config = dict(
    n_layer=15,
    d_model=160,
    n_head=2,
    n_kv_head=2,
    head_dim=64,
    d_mlp=512,
    vocab_size=2048,
    activation='swiglu',
    norm='rmsnorm',
    norm_place='pre',
    norm_eps=1e-06,
    positions='rope',
    rope_base=10000.0,
    rope_fraction=1.0,
    qk_norm=False,
    attn_scale=0.125,
    bias='none',
    tie_embeddings=False,
    parallel_block=False,
    extras=['local attention windows', 'gated attention', 'hashed n-gram embeddings', 'a smear gate', 'an embedding shortcut', 'learned residual scales', 'weighted sums over earlier layers', 'capped logits'],
    init='uniform',
    init_std_qkv=0.0395,
    init_std_o=0.0,
    init_std_up=0.0395,
    init_std_down=0.0,
    optimizer='muon_variant',
    lr=0.004,
    lr_mult_o=4.0,
    beta1=0.95,
    lr_head=0.00531,
    grad_clip=0.5,
    warmup_steps=200,
    schedule='wsd',
    decay_fraction=0.443,
    decay_shape='linear',
    final_lr_fraction=0.0,
    batch_tokens=[8192, 16384, 24576],
    seq_len=512,
    doc_mask=True,
    train_tokens=169500000,
    steps=10474,
    dataset='wikipedia_en',
)
Each number is 500 + 50 x the weight over its row's rms, rounded and kept within 0 to 999. Layers, rows and columns count from 0. Numbers have three digits each. The size before them is the row's rms in percent of the matrix's.

# up: layer 3 MLP up, 512x160, rms 0.147, rows 421-475, columns 80-159
# down: layer 3 MLP down (transposed), 512x160, rms 0.0443, rows 421-474, columns 80-159
# gate: layer 3 MLP gate, 512x160, rms 0.14, rows 422-475, columns 80-159
up421 097:477520544495572468630488485422562483503440492514506559433457373500492513536512547530463476490490461494451529485521556487453569511537555443605572523471435369449548531444466469534547452509490491510508488614629513559420478521445502496477533478
down421 096:423471485440505396440579487525492456552512461509598408528489486523572467486396460486505560467563489493513516457509364409461556497584421503559489566500525526568545500489474536506454432462510593575539547486494515482518456439484498498487536548
gate422 102:473464365531533563493475520538472432564647504434512507522594522568530497461513455561516411538502462528465460481597448527475485542507551468549462597486467490486537429473524543481502583445540478470452551506454435481559467511573485531556526445
up422 104:552515487463522408576462580547544564547574499553491501536463472574509594446487552495524478472491492546584470523584450538499487473419473476560547519531593414503534473562572572433487591603402451491496441496428508486525477556486483535521541584
down422 091:513525492520524492465507457419480479520487433416393504547475480584575420508527458555512525544476479452519513484425511444485434484394425501449528558470483532524570414532444416569615523473493471567530480536491536429515513584493566382483507551
gate423 104:443492500532522522547460508486549569518532423561418494456497483479533445592552494542518480587476561557482504523467472494505556446410404407501453553562484596433501479572545490607463416594450468516553484580516534480506602486542483521553435536
up423 103:455521558507482498510539566464482561517542534515523536507609475481453401477429595507559533485536476445502529439425483496547402586489398548461555430475506519462511494476450479488376612558533550385566524584504484536570508573468481536538540436
down423 097:454495481565385489446514506396515550561468517428470552442558541546471516509483453513464393491466486558596509505472562559425475591534467545503474550560474547487472496493459468439447431439505430486560537534491501481489461543455607601471589465
gate424 102:518522493538511525413542589452458542426436460441535489467510424489432522459498435521605449588529458560501521541559554471442408461489460581500468564486504418476392477486559511518452448462531475563454502476443503469530593465571535484417432516
up424 098:494481486592450480534468550549487527552496548514488501535427519560480453548485549448515459426515484495467505440489537457468463503368503386490529531484553400566524420528494457469570464531449562469489497468550479518452474516516580602485485549
down424 097:526559489488481461416482479530428532525502491398540498487539491598497574559447435481581461430344440499506469545496528501453533451450561465426501451576511628490599469415486475619437525493549549489514497531443520463539552530428534598507492493
gate425 100:409546519459509515545406487602558455483468455540480487418423453565519533462557451461416503523494508512447551489520618493578437523453545590456513484553568534563502495527407438549592533460581467524486461554526531491459542433414464480440543524
up425 100:600509392428447528512464484484472451535443533549551459484424533435472387537489463622510468426598513506517470535531467530471483338489453465527608470514555407526448509525501431459492432589507520461587486543469494522612578531477524533410520534
down425 085:424414541436523526461466561515512489440589488487521550545501643463549514540443495505529523531590494520459555513517473548542524409608502470573442365463552526500506411547470451465484434539538506461512499525427471481505473395589490452506425494
gate426 097:509404406564493487458498559458483504517504462568538525564542531509517494478428483566554525544451538529435489515502466467515469506508567524421488521460489551456526460587438504448472501496497620531441456540458517500509383465489498446408555491
up426 096:544581516477546470553517525504508479490461537482538502499561510508416528478502488391476466455445436473499431490510419412424543536448444548512488557514473514573535572403505557513555535516483491501485432410610444511528497505464397509525499500
down426 102:474493521526483470505507503426485521532483421459448532475483551479509496489487525497539479537480536468546528594479542645555395490488526472600494553510542507545425489493539554423544397487490378501533539547495540470523544478488459540501414452
gate427 106:508515505495390421544529512388537502601516432515543479507480555554430533559546529506493505441498441491505506469395589507471476455424429570442517493547540474481531440548512508455473480461439448472470451525549470518485515406470415473551618484
up427 099:509518576450479573498605475536409459476561426579461435510546427520548548497460546507562499425538481540440517484545534517496495640503524506519519430505435478399534536527425461560443522528524498565465443521527531494522442555522512420439557410
down427 091:529509526521417484479584518494474427568526463545531542618461444523533524524488481546503494489471481453483509441373539446594476480573600458531451561477540537483532520434501505447575463490501501501369533429499493523526439456551564489488468480
gate428 094:496492465444470418477427561482446551560532544398408592530568535596605583483502454563549483524409436417420475563422474465420509441449516534544526522506554419523447563535444466545409491500467477589472392493599451521495484472545443524549468458
up428 095:481562543512522534469526439470429438533591545504492486526500466461542495545560576433427624440535492484528556552544420496573380520529528557507517411527580547497467526522611564520507512554515495491518411583505521507494572503440500535552529442
down428 098:409465528531480494589476494503547444502440519595547504545517430464488498513602593532468545464582524505482509548446522529518521536527461490494485568497503395427523471470545484475518535438457530423455448540462509537474565457554571495400456416
gate429 099:509583400544536529520560554549505654543617464399439563502481434553426506523507436450561426401406536417407436556469521582560486567417479563539490520535471501437446499527476516417448453447473498508548515459444505503489487505516556565514589449
up429 096:467432518526505526555455459467495499511528539519476541512547422496640463553436588584601609524434537541538454547576545546532587562564439550551454511412515569527496480616447456542515508533529481587480463515467495615489503546487460404503484372
down429 095:533457578488481433508579476533525492420467475560488389487537513471452404471488568489460571474425415541459508556493505567512457525545313516578508529545494520495500520483532577522419475464522552414445448523544506443421481565502522436528443450
gate430 102:517532528475516505521443513423492512524583359622570526502542527443412437571516500473548480466508488408554492493521448476444539507475472522421426491561459480495504578542413553476477485428397506556444536504449572505485472503497462603579494558
up430 103:502589468503517576561463521402492555596486449542529621481439508495448537576489546532548499471469516487503447585503516494487455598475457478380500465489467493587530474510533410544404486482546515539548500550528565593557529598578541515511491448
down430 098:471395439463495407432524533540530636517493547428560424477550593531466473499513458470351508457482534554470584525456428512524488472445548502569444490486454538518542570483494465456518458515445493483536487468542446566575484461486492502575462548
gate431 102:465539571488520472481544549521485544522458505426483598461519522519555521496537507520504487475446452554494488482487473532429598439469436521469387489468421573676554481513525680476507430532517477498488542516487443477535441575424552472489491504
up431 103:516516502526511493472499634547499480516499491419539548524517481590456589469449546538421484538454349486404492486475486469484589525544503486503525490422540509590594391516466550525522398544466451530482572468428410477468483539506494580555549535
down431 082:490547523502586431587523427539466397463575517472502460564528508598588445515489470492478531497536524572571509453521501566490414545479534458547594501496535466507420484562591506482519591496563518591557478478539571405515511516450487529489455589
gate432 095:454503521458533437428530565497515524533491466473412447454464440499492518523541493513517517390445496465530492590529570530495550462463451493538478422463482438574520503573524562504448416399552465569530520495400452532440538421466585484530509514
up432 094:487489557479511489487519498581498475463569531503534479545494633545566350539482554564486580466470462473548451413496531488462537325555520457563445464492555512542572452563524527484462487510563541603538508447385506462504624482563528444536440451
down432 097:466535416466466490473516429481470510499472562527521491524531541554463549492585531538461502559492508532508436556502614381521511420467610458533510517409497535518481423479482552498499547576585499579491457501553540440451508473629504484436500399
gate433 094:486527550443567520448535478423501528514454405480437516448491469497414463509548455438446548453373372450506507539508565483453522444477444561533559502523535472595491591540408537508459474523485523607526436446540479467509469561487424560516462566
up433 091:474522489458532588468502499454469495559546459592541448443428459504504546426544454537448514476558476448511490493446446462587500438524479515467526517459578395527483462462548537543499524586449444588502544524427422565414392504502471467484502508
down433 114:483567510562550554558527455460479453640435444606474381475492456562499590484582486473443527464527400499521503471448507516510460593504526436566524493471513518533569609535476582523492549487551581538506545481533483467422459534433489512627489586
gate434 101:422467524561452516614553572436451482517529498544417568485554422478582530510450552608440513488499456465537476579476414450443551537545523520528427416505551543420516548550515471533506566441537491480574480496577552536536530478505523495537464464
up434 099:553429460504489515520503418454528490376498459472546635511537474535511566517483466469523550544558509477535521494456609478505446441547490375527466501500492470624462527475522439549551574427429447530476559495505527404448435485502488541511521481
down434 110:558532430438533437508488464479425482464538493439501424478445499574489450542513442454532489445508652493499508460519523501492477471525411520524462558520447409498501465527539534503549543508440503458362463425535473484469466593491581487413589510
gate435 095:479520571520460481558426409525531474443480483477488535495445492504420575477545519446511425515467559567508555567554571533488549581459562463502568489433556496556475412491490448544475451594631435489501540491568398423533465423454477580495568502
up435 094:597565545523477481554521470639482537564442516467546438444447467540555551565495515500481500496535507531556444560562462518571425446498538431520437511561490537501417455445507504550511564543527501504486467570449511590475497506548546491550544455
down435 102:456449466470510602504456522508480448527537521521559516504450541533484456486535529525583447496420545423535448549403588463501509511534495469529408409606457527446459538477581533501586485560491531474550556470405503465496519438523530407601488528
gate436 104:471482499442531525496522540462596382565447627487506517530403551387417516520501551454462502425427559434504444457504540473564541505530482520515519502425546491524483546536433435540381566512506448522510481544486447441629451435512498444497479597
up436 109:538550406537382514545504554539588480457573522468493519530524484537485380620445513497444475493553462511492506471523492496407549486514553431369381478433399515550516494451458455467529608546481478492486523506525466596568435518548426510482516513
down436 103:534507538464506484467504465455470428549535540523495453607535551546513465454551560509479506467453503463481476374527440425443405531393518458499591411429490533509464506496565465534449497484379470479524557519510408403453600469546415454392468479
gate437 105:599462464476468429403544438509420467533478535476462463490562520493563442437476535465555556546519466475422563494439515488558520465481451544461523489418559499549478516518503531448494492478483515442552402491563503509415535486552423472505584481
up437 100:497455477520509469511484398470535499469390568495540458453502481622454513515493477489412510442513467439539493498525492425474554518469527539501557482482504445545403634538542412545523522539472530470545457545593464475471449527526504444531518476
down437 093:473548546477477513507428592457534501558535539593528527606510529540542509517550420552513384534480462509421469610500429488434534408509512520522484481609507436515621550441456482431486521464497500485403616462446433515530537415430518550546472512
gate438 109:518496538420570489613440540525511532477631495539483509442418495482502448439476436536489470382543469553549498513473504397473534495440513356566394559514524503399438536471452503559494530528465420449506483513473401510448434529442490563518510506
up438 101:451475491571505454445446460495581573496401480559484498437615529472572561514553444529524504479472549537487525445524472518502449474339473513402484354488442598493452392439463520504482472373508444392469510494466512501527546569477569509466550502
down438 099:473557519422469478528503424524468515680476430460574491440547537556539491453485486510548506407490538425497518523509449613512504545474411511530525542534574588503495523419568477458531470568537404453461551407560419523522433602501478504433521484
gate439 103:556512542449507585421433481508500507477464548446561547511486531510441571409534455487469409565527582549504539510553497417522473480448528580463523532375500506508444477494468457445476544499455492513428489560556454513591398512517621471536483546
up439 100:483547504493469497398416513596502476532526467475444513534493427534569524566527532525473476477491430494531433491481522444440560406526475449560417527535486503447550457513500417574493438605509469530523587524443496502513566542450476586464521512
down439 110:457448555496425482502509484405480473390529517422583540443547463475558549389434532520489506477493461461437516426580512554539478481535366494541579451476447537378538497575490451568482519538516552508535432494529605436393469510502535493510521532
gate440 106:473533501557481472471485439541489456546467515581483479532555485437545512539510499540533496468503478493344478533488592482505546441373474507510486487482471517532487406543507450554501483507444473546518394570358432549485451342558458564511480574
up440 106:447448443543438575449598497570478583430573439460485529484447488513469540485549482417508480455475508522517453405546484618473447501464566512525489471543587540584514517476406551468447541512545467622462579443487481504512515564504558480449521458
down440 096:494422488525573415439473506446442436560515541492506475519475515470497468541464475503462534510568484527407522484458533487505483533560478529484496504522474524425585523515467528381497418540500521556520537449490463530493450495459462459486532468
gate441 098:507505521443560493534543605508482574472518566453463376506506603503483518454507532479522441466569499455559582396529472497491582532460486447484482466462530464408538607474502571514530438489483568454429502428515622564443558468546468463532483496
up441 096:496514531558440433535560406500489529525504473481536483386468565540543521524536503510400521495499544528528522631566573489556473594565479551596447533546483436443601463458392481383530466527555478531506485523543468429482486484486563489437436472
down441 107:500510512470521502579486389555557499514487459553575496444489399461570563555456453535472411528521510500575484500481547506444491475488390481534463541472482467543437463466527535509539481527468499486498515488547434478585423455489511543358539527
gate442 100:430555485513484472500512602544468507444508516458492462511571517510515470533506491538466447439572575478407414564542600553477520422470563452427449442461504550498528553530394489548529524471525475440477471558534490529534498486456498501556521491
up442 103:532472428465516508456554560512473518497466548495520518569478502624432485488521462563565453503464519466500515482534382573454522479440488463521484416558482542576476494571521466465462445440479477439595379468475573491498521401440564491468454531
down442 097:496489591497561481537517408479457496464565518548555595496532559573580517417519478434530519466449452588493504620501560469518531469429590428441456472463557535445625524478538502483517566476482394538361587467562519465498501538486442537499484574
gate443 099:494511523488499506554539515532505470476470539507495590511423465528512445455478517511497440512545520470463546547616549602540479387470560446516499530480459564462523504447429532475476540549532494419587377534462541533493558583551528449385509479
up443 099:502461514499559542602469484620502548501450500556564482457534503494516501496410464402560554479492577453572496498492574576521461498500491442552576528543462418520490454419427497558523456524523470468519477514489527550437506475501504459450559476
down443 104:529486558491585498516502476539623503567569493551495490365518540500513521570497565516566358487490441476572465374517582513530608504522461502542471500507451479431481433556514490485534524468556448501573577510446532612474518507554509607501501460
gate444 099:427517509440446464544460503522493572496514482501523571438463524442465473506452548526508393580492476518482545516496523486527473496526425550565504519525495540589576526450584470534431473494481471480519552538546480550448451457609455527442491510
up444 096:528499473470599517596462558536489556403516509461528535465524630473471680570474527567486469538485497522528468501460410527559530534526478520469439483484543458538595607437534484534429457411527497496450582577498446516522554524489468493443592563
down444 099:558472453470491557542447517494503418494539519596472494427406592486356494478429558523449407471506509560553474469510489510475561497458510515484496425497596472633477502452566502523497440491522503473557563572532460459486513458429536472526483463
gate445 104:557539493429480485514426519450530557554570475423479510559426563441530463529504474571580503453475523463513474547449444521460546585499547419450585428494473447549446509507439556502456493484467591498535485489600457453489522504535546528474530480
up445 108:479517500626643474471433528533577532557525459483472519494448496463495467398558472516445483450559546505550602508546512558468412585530582471621458434511479478588470464539555530545476541533556530529507557536541485450481459481440520462490587371
down445 095:523450534523364572549524497534495599481533457480505493495412495458563454474525493486498471507539469564549481553451518479528539570433511553472497506474514475546519573543450448506586569520510493531514504471447556460522454463401438437506487506
gate446 100:457551563491514497523593461447488404547473440456485510529501475435424555489462493448531546465510425610519451532469624499422448510504472402563570531444531519478511485530535559587476511444469611454493444492474453509437438434482442556489464484
up446 100:546456518560489534529562513496513547447421497514479336492481540453548559497565486546468544458479405499538515504575495486531470542553540490449517582483537480451470442523424537490487458440424481565519493513514544502454463691501502541469515501
down446 104:617449477490444482483578434463487475458391414544395603515478494403495518431505517484576567522574509508554425563498473493415532555518445519586475545424542463471532454437454487548536453479565462529477512525480428515472594508528493470462496519
gate447 093:534513424512454571566458508506522496538561405553523478440503531477499635502506447437479434411485487483595451620498459445440531537478432522511524527513476448506461472501405503467485496547566466518559486593492522448499496473491521454420568477
up447 090:496502470540493611479512522519380522524496495416527435412422470504359501439480506470492558473537504427543529541436491566533447511523570500559448522405507549513503474482512474462535525451503509473526528535476548539517510486487453444411515506
down447 101:451415500517475501465569447458575519513436484518440518470465537483467460531574516499546476553502474486524429523459519566527463471550491556496493526419515429383503556527535449470511510541460479538474494518473476492438602616529496475501563485
gate448 097:565504437538570546521497473441572442564545485485584427541477545446442480527509434488550448500480470580602488566476579484415556488520480501562426519396435553456499579500546481534437501432504442445581555593615494422519411514465579436460527544
up448 093:502436486549513429436513517579502616379547473452503436503550525439483517456492437457592438433443554623606486473608533495417550398545522547559474588521392523485527493490518597559540496428521511401534523494582456468458510531428451509421500481
down448 101:465569456495399579497476496566465567433538526507541489405479414558538500520502452420531430465397509486543514510524499500487552521543595479462443537486474469477398485453493448486557479424514410577532488543557479423431485472587492533478541503
gate449 102:473467398502508508449521468521400507568495441461514547515487512592551496501463605362539476600510436501539546512519553528489566567492517535543522445463553447547508540454461436461494436507531506509503476423461552554612420531550445526441544587
up449 104:521503521561474545504535532561538522519518497518504508542513471423493492572527456491409401532566546445469566502432516544671524502489599491541435464474549495549445469405436518490487495553543564553471483574532411469482477455509545562515472559
down449 111:565523543553546512488525535452597503522455479518525534499553484456535492495471544443526428522579391511506637485494449432550543470492451520496474457531573568536545552466410495523508535509481548456424461437534413460418500501548542588462471507
gate450 101:503479586460579541477467461475385554485460436485455433523404486596514457524571575544497550505573499430587478553481486558512509467516474536469479450525482371465534512538516553531518495474537545468512525478496603488499422451602431479573444511
up450 110:463568587516482499457443499493407530524474491495489635437618531433443439467460544408483411559484500523517528532491524553479476527562557521494535477532420524531445467485515555489408528448516487424502463536536406485437494476519537603427529465
down450 099:575484469476612499546554543524457423513472513574453532521534338423601492537593496548481529593466436529506503510520491560530384504507614469577495501544497548598458504385459492556524558527531572524530570510488465445572500563543535513570542457
gate451 099:490543528496495490516542462606474451510467472508478574455477517440482534479544425479593503507655566537452395612585443517439476473539574512484497494453442506498483508475548475456422437490519525554538463501503489461505369553496545472392552448
up451 101:449447647493479514516483473542553449486470520448553428576522563452461522537495499436635395482539478464583478522516527547403503524526539471469561512525416523531479524453506526427429458444559412597465360466449534402595490582475506475453494512
down451 103:488466578463453499479515561563519464448575552545548581500522583504517443511614475524501410463534456520565513547441500543456517459564591501419502443498532488587567568504561528465506502489542428538475467469412466472509577486536515452545453557
gate452 096:474514546468555517538459468416566473523596521517504473474448606442589510458502481449534513476429568430546520467398453549493455515460551437469481507483467440518493451480581586446543504502508511446522534459502477448535552494499404510648541523
up452 105:595501441464481534506367496418498528481524471559414551528551540491494515489544574444580540473528569468479459468564493503436457581364502509483479561451580490479625484456543417466577545481369494482438540437531513535496442478525490557494458467
down452 106:515586567451504517583535442483517506497559523490464538556485578498478491497462576523403504502548529442404514431525526403405424519553511492457545503481544528530478581510412471511506557504440496422464470526577447478545473553476412411561522506
gate453 101:512512468493563608549442497502527489479512567396537535527438542495502431573579442550497597405437490485549534453527403538492496519490526464524416488439520512444486551418521526528442489473486451402549487420534422466529532551595453480415471546
up453 106:472570574468491505441431416460564549538461496442526489445454556370600530451532557420528533511463435546503490492490533485466514622485475486457555488529475580469517506409490504564533440414545526657489482452538433487523519437522495526415415425
down453 095:512510447446453479525539513511521492524539446473502485516555496554516508497464428497561588534494439468584518489453487561434629462452525416537443429505428520469432489471521503480530450478458487562546446512577539449443530488496590534604511421
gate454 102:551448615505493445505467449530432478426590540488530579513493518464516533595476587445488319444367489568488570528517558581491483537472521425548478459534575464462451468467545431485448517412544508548529497494457471451490498434453444501592525522
up454 101:535532457503499533484431569443549506451470518511395481409505512479595517481474463537522580419536570450546475513470436429425511482612577643466547448616530497510533515404508618505559475507473491481483568517603491516481407507526485517458443518
down454 085:402473448478496507487497560477417564451442554482451434480488544467538488561547467501411555561479492471538600458531513549517473541493457446459537514614521490574574557601550461489506525538529505506577443551423424443563528584527484441518429433
gate455 097:413426554453493556449535607571546571436450490498549510502481437536479477433541524492520458476531499554542476535491433534472506489550560526443492526494588476558396485523556580536590375535481489518444465560527506433445565455570534536528409470
up455 092:520473504423475522484422490432458485481595443406476569460479578549440421500507466571534540559462546455495454484471485516494467460497379414421487419588498541404523493433471449424521579488510467523462524389491462474578477644454468551418560440
down455 098:491486448508449549487489504486460438432502556492533495452556531491409586455545481469458529425562538538527515436548504526440617518602483498499436511471463445484472446483520593531510539411516576446449519431584474481425485577506534427451491461
gate456 109:551560458456436573515479436515511488493460439586560451519535518493545405557421453535419507421471490540538541441484443512496516496532503427424468523555444507436442506547457453571533530477563432529484524535419439476497515593543454590492593588
up456 102:517436471507453491549481479409445477542528482544480461498410529490564478535511467528549547464456604440482568542535486449516459486526398494488554508473455486598527452440529542491539478480451454418637536477430506524593480510496416635430499539
down456 098:503597428539581455458457554453494470507494489448442430495484536455490498568517512442540488520490565523493468495476454511515445571572568450450444426533430384410352609442450534495480497562525488451511509525545496597492413536537542411454562498
gate457 100:580545543469506533542531571477501511568511524401514476549467566502426460441382577516506435430575514523606562532567493614516463492496557461516478467490527479567524531456499501477462509477504453477499445495425484453505399457532525518490448565
up457 114:491545552470413516547550538557462515476554505470531474512486455489521455508511514495517522436457512425545489550557477442481459499539474485554468440400499514494517564419534502452435523426493405570513590545487546402442502500426420504537545516
down457 104:403486475468499518542512445501442436469478408505509475515473461534429518533438533488478492531472501567474512423502464553568493446429481547449458432531438457504591493494556565623457486503495482488428506478462498597585474467463542542476502442
gate458 106:510523474522435497581547564482528487501527437447534556554466521542542537528458407500490453483501464537491448526451475447541524470461534459465402455528520518433479496579524588482497469489519532548532604534523504565531539486494539507501449519
up458 102:574497444554626501484587474570493624490520504501527479428431382432526465499525471583514522531554531484538455456572498372523457513483450609423499446524514440576472485471492525505551429499458506436426521548432461603442506491480525443486496469
down458 103:529484484555454488429583482546615423558544595539519532516540519551555494518581485478497376554520487409506546489565546582439432502480482475573461577509447435484507580506572515531581528535456406499465500487514536459595427430520488554507507384
gate459 098:490448535489509543549509532573493561556523434498444440560439535526475544424520468465569533472578571518450468513533578546596451498416486521456526494560449553504493525494584507544481445554562414430476522502431492590580536450614545471536503534
up459 108:540428411574504432537494531491587467599569494579467546489429536502547432516457502462462521516422457526567462474454503478541538546516494446508487492457529490463467540463458577511495565487531605447448489553491532498547520514527518500525489459
down459 098:444466515534499477551458383590458482489556562534515586578547550519487475528541475508488602544505484452436465483472454499560594491454547451493485512539505538537493500530460518610452538613523485484471605624506433531468507493478427520604529492
gate460 092:502556497557553519543414540522458393541538459483444543520539443505558491538570476459501462555520515441509568578421469442406468456521461578492408444527583557534465527571394463492619452513591449507593510503459503504532474536486521429527606550
up460 102:489524453519585473508455445578569492465550559461456562445506496538517562559474480479520361447558484473517556424522506496425446510509546529394591417537543475500490486548411525490460412495536446479483473559506520408552547508569563619532527565
down460 109:497469466539547549481479570522394473432550491475551551443495451513501460480440518456532559464554535489492483547479526500461486622434548532509475489601500482467519537466510491513574589485558531452441574484507464545549496552513512490472463514
gate461 099:522568492462467481498607415610492509574432539525497539470453588504463492482447504551531448617419533532460518441529440513456427507393494574485542451476412497427451550474566524427536388475518567499530467487453448531535494572562555491528498516
up461 102:435463494530412478540581605415470504454515498510463424553503408507466458506602520465403524577516495438458456520470515497499603531551423412435525488446502552542542481581559594544497479583417466537473543540447437471481455449508484482483429440
down461 087:445589477499436502435459531548482567532514474481448533585448518422496500527507548490578508570557539466475491502472436478483524533557491499538444446536492481608489452471473467582427530510457504459538562527574523580434461587482512548528572541
gate462 086:494484519504530430522463486496525486555535582472475584543604533447449439460525348510495486537489464480513441488548476449435486517491537531533447528473472467505459485496555449515505497595469531533535552521468430533503464602446526461535597592
up462 087:520399504463571525539467553554454545483506558515592494516503585545492408571428366476477615525430515602523438558469473472507564511492595423524498510482575488537538469461462471532497506431490426498613484562516457477404564450396552515510430486
down462 108:511564537506566551491506478436586494492557478565455519487516702535559548504548489454469513505475508464449533374502482497545521471509502494542569503467523510465463532490477494501406577437553458428461458563512510502554539510498507511518547480
gate463 099:584524431488534537460508548422548450441415491462542536488442551445531543493444502556545544507445486575479534544413613480484545569447557481448394499580485463449381514516546536494432515470526445520518475539445515517460519454558499602495495540
up463 101:523427407507493543535482418411460485469436636522530465433448557417462497490508493418574502555447476493475574507422550446481396410462448527587384460491454563523426436406545548502478488458677514495504527447462422509471571511517527491521536560
down463 090:485455558509482508498566505586439477491467549549607504452497538462512547582451519443515493461493454581466573477525484554458547620539503451524513566547424477515503465426505504405597507540494540493502470504496455414498553510569520554557445549
gate464 105:513420531499448504492388501464566543494488551505494520427474538575473493529486445535466493605503516558516423496572498426511491479489470468467498471489476563441465411484548446567477494408559472529488510493431421489465569462531471445571525421
up464 099:441565484495507478497578507471483497568433630443444545428529498566498527503549515549494503584531562490513512496544429465500490508451480471498464533508450552522453626604448427509541604483429577511523511523571547515527574530481546500483477444
down464 104:534513527580536443507469526506517496511496543484531512427430541473511491504459396462514498482486603486404463524500494502458462523421352533495480494469410479542574488477521504518469554554467547519462403588518504473562551498572423414614574500
gate465 101:517564495479481504520349543551501494467467428441469590510502458551507464547475518463519463496496495489576433550362527524450414476587550493432530472535589536544502536435489594451595443488414457494410524429440507512481525552526452482491508524
up465 108:454490470528516494507531529467514508480536462500548444460468520542522525564388530502542533535495467542434477492573564553587521418530512490648462549476508583484440469553567556610472481417570455446501511576644533476542450478520525512459502544
down465 091:563485590511614490443369400460462533578541584484507458434548526576440498507555462545442479502518491525506498549534595635463443602505451528580458442471612494493549559485555520519508504389474555550584516499492513547566407471517507531488439525
gate466 107:586489498559438486528452521500596522524429530544551530482538482538459517501474531532481502465533529503532474478486438499434467501519422515538519461493454412538531490453533499592488450524496544585497357505526480459599561558500589542466433438
up466 106:469562474447500631469529542500425438481525538468491502504390524523506571447499498499553548600453454557511514559446496463505481535520441491464572545536508616443517501586479439495519521421430457499462486502532468443559560510486425424464571623
down466 094:530467540580470498538532518461515477466643420509533497531572526516488605516494474508486537507509484538485526504531508510606492452515485524493507516486475515553472607490565507532528518513566488475443476428568430534471519553549535442531521510
gate467 101:483507442399467512421453451504584561505481454474543614543534526479540467549461579476539435401519534518538493519473497544487496458397516542502470542478420522445451573463529478451484445528551489536482460558519481462546606543573540433446518551
up467 104:520426588503585467472616533505532470544461517493516409534542559503524502564543441512508478445577526493530463499433480501584493543481564497529461549557543471480516578592521401575469515493423453496509478538482579550497446438467643463419479614
down467 104:499509454494515446535504527537498568597520488506532543488467525430465487587501412504508484530582460520449428523548457523532579480461546617380554451487464459495559389572491480522587490507582503539418531559515560505553536415495609490423497550
gate468 099:525590543502552450436493455486551553421453437416438570583504461590428436515527540527484436560605471554508569492506492514447515490475503470458490583425569630573539606518474468474516494511513459500579554532441444560524544441509464529504523479
up468 098:439610459528583548464474502494500506501425444562463495546529488450532493375437495531510462508479498491563437513429610535553513508516546522616542479527419438474458452487476537506512539580521556494456421521535479549490475525436628436427488520
down468 098:509575505534505547460583552622476534449518454430505499480546536451489529441547522536482467584515544528488512495424535486468456491534488455468536468434456493597417437556496508457564454507518535460439567421445523507617492561500512475492528501
gate469 101:502445532562539474551550448580564539585328545536397411422447519476452508497506536521548489414465548590526533486459579471497496417540503491511518535442534573500479510484481522575483525433460496570504461472525556498516490488476605492416486541
up469 106:424430506415493529479425393502522530470603602433535476508511497497512522449503413502530554565482568454523405449536490482567458587482506468519475476463526483486514532527476523545477496463374436536501415439573492500580558497523492537440501467
down469 105:455515508465528455615369590490486561448464426398552367533518477488494468440529493468538454540521485471563490462449528478585411515553523538443459576506576489513538537560460540455516566486517503520550423472551427507446546537475527513547610502
gate470 107:454528539470426546457557544540484473453458518496521505507496480487503514454500573459539451433421503480518580480528512457493617500425452535485560550572501452488448521428418534581433433447537593512411512455424396517401508502474501501428456525
up470 096:518530471503580486567384466478473606538601486517495491522499575490559440536501524502562522497537447456522515535411484532424532433565463446465528455530481553451549449521553498495491546526464461494510524508523577412518461477505482457657514503
down470 094:468509472453458541454520559581492555469498503467443502543541496447466505419558497474464424481502521511547561426575499526378501515498625582417490545422559492535499391479523433505471499485513457591542484503519511467484500471485551535493501477
gate471 104:585494500454565489493501367648517509461543483484496440601398577446506419544430521493447430456508514415516520545500558448438507478440534513508533460553548500528510489476507539535529532432514514558461531489447513516464576553405388415429529448
up471 090:420490531561520527432435561535535517528545509480414479411554490583489554504550489551499503526509432564448525514589394461518531466513510489431454500428501548461532478490545512456523519495551413549472474419492438524454551496510497401499439511
down471 099:487463416499447457464537493493438526356484475493455510502493502562489516508527502483503454471478510466465565519536470532501393478507484490543490458441556560544464518518507544485512462595482449540518546532493480491520501550535546488475525505
gate472 108:611429401450499511495424435574538512508552459503493516552558528457435536454507463404462580385552571419620567482431499528560481487527537448482532421499533569512468544504504499491531451519513465564472441488543575443491553502534471511447498493
up472 106:527488480448533478474436537483559493468368510393428495520467486474496474546541542538395466503576514570401545442542469560512402499523495479435568448478565546558391463553472515473606461512482491519531453403457429475538511430552535525554533496
down472 096:582417522497490491483545464496500516494463424440480473579562483504531491459465421446557451527554475540507533501473494521390471490579530560488541497521536496495445620518490553565511488424496433493517528427479530516607458395446557467461478513
gate473 107:540498482474515519574484531527380553552402529468516503415547522394444470434426553475523549370550611512580577518583475558567528502514381531545465497531479443571511539505448566480533521382440546435478487466480571498486565500484630509540455485
up473 095:492527532603548529462506497509572564514492446487515492543503423506511526462533448543493520521567483492473457572519427529422443509526527472519624493572512543519486546577520443605532509518470384546545521522516497475386529486469510412470509377
down473 095:503517506445612582464404604494517514555493500515484482463437506411452522559482497445564498489520487487427403582443481495442474467509551537408444575484508541557546472509523393491490506579422504533488456481493516468493495486555485611563456486
gate474 097:553556386449534495382458434480580474551553531485502462563511471480427593520491493439505487468437518486487537511451553519497406358520405501504470473544567477503466600524493464522455445544545503505618557531553440528504438475497453574542472618
up474 094:449494525480519438477460481558482604564472563503485502530540632473450473526512533409543458463521534485392518467426528469510518481506474524557444538520490587529462457475504525573513483357555512469556467529438491510427433482508472431547491555
down474 103:522462503511406457487497484552494483524507464594539467527411735514534556561473510499460560460481460481522511503503579533437527470496623460508456496516514451502498489543477422461571538490499390512465497515514502462517443533536486507470416497
gate475 104:518530555587476523499486495463439479580544574435443517500427518507438475491486506517490508492460493531441446490562463559477514483476516439534483500516505437430566537476486533477599548484408540414531423489453483453454411523484558461596498559
up475 101:394419448543597402533553579566548603507597389463574386553506524527556580468592526428595606534473483474492573531569442537515566549564507501527541595459592513537559464447460507552516460536441494504576587440515534483467504569458485487454462488